config.toml
intermediate_size = 1024
norm_place = "pre"
beta1 = 0.9
final_lr_fraction = 0.1
Each number is 500 + 50 x the weight over its row's rms, rounded and kept within 0 to 999. Layers, rows and columns count from 0. Numbers have three digits each. The size before them is the row's rms in percent of the matrix's.

# layer 9 MLP up, 1024x256, rms 0.0646, rows 0-42, columns 128-191
096:523519500468506529481447375527495552434482558539469517498384514464531502457563511425499444532483523475537499511497528502557519529479448500465559446492453555414488554548451482456478467533470431
102:455480533522586535432514544532505519485515472605544421564498514457565561437528430421456403473541488572557459508402524554442582566582483488480399468562499637509413541518442418471565474485574459
110:465477630447484499551515463524537511484507627544497554530435450490468485480456456495568439536550501469436485495515441460557499492465514573472481455613502514450471556569487498483565479494524529
099:412516478495553498571465435599534406541462526532500509510466482447493438545495537523510479546446473488442450512569534574554493533407561467459489486613513548474508496470461462486504449480552451
102:463564459539477479580443563509593525526535568559532449481547499471507497422547467521513565476479532411413478544425569519516437558469495533486421541472467517469451522541548483357576514466480513
104:537508592444485479436461449517545520494457524504544421545566536455576499528536525508530469445594526463450501450492555579451486569520528501468526456556439539391483486559372491480512460537503589
100:585514543555569558476505573542584523543484470499604540373588489536551545523530535489440543459556517454514446456448514519506464475597386422486537520490401558455519555553493426517506491473514469
101:537402478420471479408388464559520528484487517487465501528464453561591610466618474473526594575492558535460541521451369471457545493444565445496568466550524421427581478470525436392531509527455471
099:510577466496369396556527442484523514580505539473476551450557530497504527468518465551500462417594493559385411479418549470487584549491511509474471491531418586498471447482410416474496545438505507
098:380479548548590464574503426530595480496417513594458512510456466480445580545526526407514420484519529489506528510485485485455481519421386589478465470537488551454501579514484474490509528510453534
109:489480474482495516537459521537500400454532542396574475576493460406484492482467545466525545407599534480498458467491514595441477546559512474513425480534568518395580566481487418477487470529502559
105:495578463530485546472517521547458453561466563484573577511505451525533500424559461477485524487574558372505472429472499610552446468513423568454575621548505536468583494490527479542527529488450394
138:503554462535482565571554486533541602494504470556422556517475457489483576427535484432551435490453536527433436613509527522467505497437454544468537548564455629286480566446468501463512540508518466
092:579474550492450505528440449530527485532527433529433575501470506406548465480446463448528554470530486472424389613473471459514466538484493537486535435474530586480559547482437507424622490489508409
107:451405541429542478547491489476532463501513529546481463457536472480540615451525557508517476524542516576538485445502464475450483454506530448509558396488575516469569424487481458391478500506532530
080:474594593515579532496514551462563523577383504527492499494510465373533520529505519457506570513574516482465483627554620516562417521450431548465397506533516481474545537525491464522542484619459527
096:499453539491376566478514474502533613573369525509445493607417498466646489514533420506703461478591488388411487567564561557500510518416510584486552648550460592475589576517458484443478517478486489
099:478438421483472373503619569447511517466513480550539590516501519427539576465572546544531468445551548580441449526513450527545613509497415482441440480505528477314551412499478575449474517547473526
103:463470494505538596501561508563527556561659504491557537391441471500476498466511556451476480463473510430527379497395564503454659562511469497405469570507512499431498461497471495537496486475485600
094:493460550505459576446518489582471519569541447462468502465424441557430549485579500441570516549489494517462464396495512465463466560467480608397500584574527650484503545471513470513553528434436491
099:507536510463638577586440497457486477607460546487532475423572528486519508490530352551590436457518511474472565513412577554540505530518416550366481513492485558483593546523491477519582463486500629
100:559477446536505469489511527440464505531482506530463496549474471400459601524567483426529456491507464479506436532462455555508555503495408528539545477532480452492540474515510519414515423467519482
098:454426500454510596518510416478552417556518543467625467480571481460485525415500539454519465547572600504460525521394517548532439476557516494421510424526460485453441536481500513463455471543463528
100:524541583365447463551513476549531480493576438483587495482442504523549534553537524490507476446451588514531573454523488614469500579428498471451535559586476550504524522626415489512471508485490516
103:449473475435507553474504476561488548583525479422477563431477413545434545472550565501530457484503478434527481527490497618439511506584579437471495482613425498523498582485470467540539464508500551
100:536490484414554474560534574531657506482491555493579478439485518501528404455520444525541401482560518585458515475433511445503479521525470532459487487577522454445552565502403431485558485494409457
103:440453539527503510407527582523506564482545470599461472449500473561563460565491447527543477486679572509483508535427474465512494543508556509526575484477626505433430618536475484393497482509482517
091:489521532491536564461520518460445517473468463641460505481466497473449412512454521568539525530460498428424449390470558424614525494558494513428513516588528556489554604492406433455567483410491505
093:577585542478472580447530554465505512582466500431491527402568438501531469586599461446492520503469560433495440496491568583459437546448497610495445564489519608510447454513451503535444511432484526
105:695558515484513607549534479500554406511565464505501550483515539546601502385525417539518551486519508426533428561455446480465560543552507547495524567613493551458466522500507551581531504519474499
112:498490504505534472497475501479431423515555446540503458536423388541504460405482603447541509529484494464485447485397556410485530539426475505571523522563578478444524508561493550533535496471483407
102:500475455536554403564568565504481500540551492539542441451555466470492512461579445498488515486537484456466442448373412538491507520516511478564530425496439557444579500526505488471468428509594441
091:554487507491499494473433487471438500620522484540456518526467529485488408447562428503506399460585480444440526466463574520529518574451519565529461431455537547483503457509450532400604502404511375
097:472514498522556470520492491557599544505548495462562631528597456439557629374636468473504499539519495545403521528548511555485531551429445448536443468490567525520519476560511484510444517365448423
102:462570521551494485595525519633498613558528509443444537593515457579501583544525601550586472460461527487469547582449450484525516602468482574482420497555448469487539426510402485450559468543538485
098:500522411481436518460473417501453496511486511444526466519479500488535592470543568458599517556563555497558583465498573440501610565509455487375523432584399479482505497486492517513545472550468517
100:423478520479563504446568516448461536477528476484570520485437443461536428464468478437554541557623514518402438529513539451507456591503406530529582512519554454442629469519536536468460528443513417
100:480480402436429518466557538467468483521512488485491595487471563434492507519447536439499547587548520463556544415504558548484547500462543495460543508502485486502610469539516505519544466491539421
102:544564579544535527532491420429577471533467541401541564448551342551533429529532417453479513547374511343526487483450492570469449596498433515471541508533435517565487475429481442525516446459509447
123:535553563447497484477507492503503517482509506521511508539463438489411481412501434519580552464570474426553531499482538487521519545452490485533550517502515574486511533447493492453461441503545473
094:532458496396493469560545461504510409589527534577536523501423456443483443461568426601489484518502484522501487549524467568568522534525547573566495471501471548493548560468434518497515413521541548
101:508557472537377477487403417553551556560509571514491536426447445448528527590537492533438532420488577517616371460471548509456493537534474497450537515469488455481518467537481533455535411454541509
098:409567634516489446565508471491531446532513458561515554475500457428588438433535412546514566507488514453529494508499549505544487541419593560521476498481511545435514494443465446494558467512483451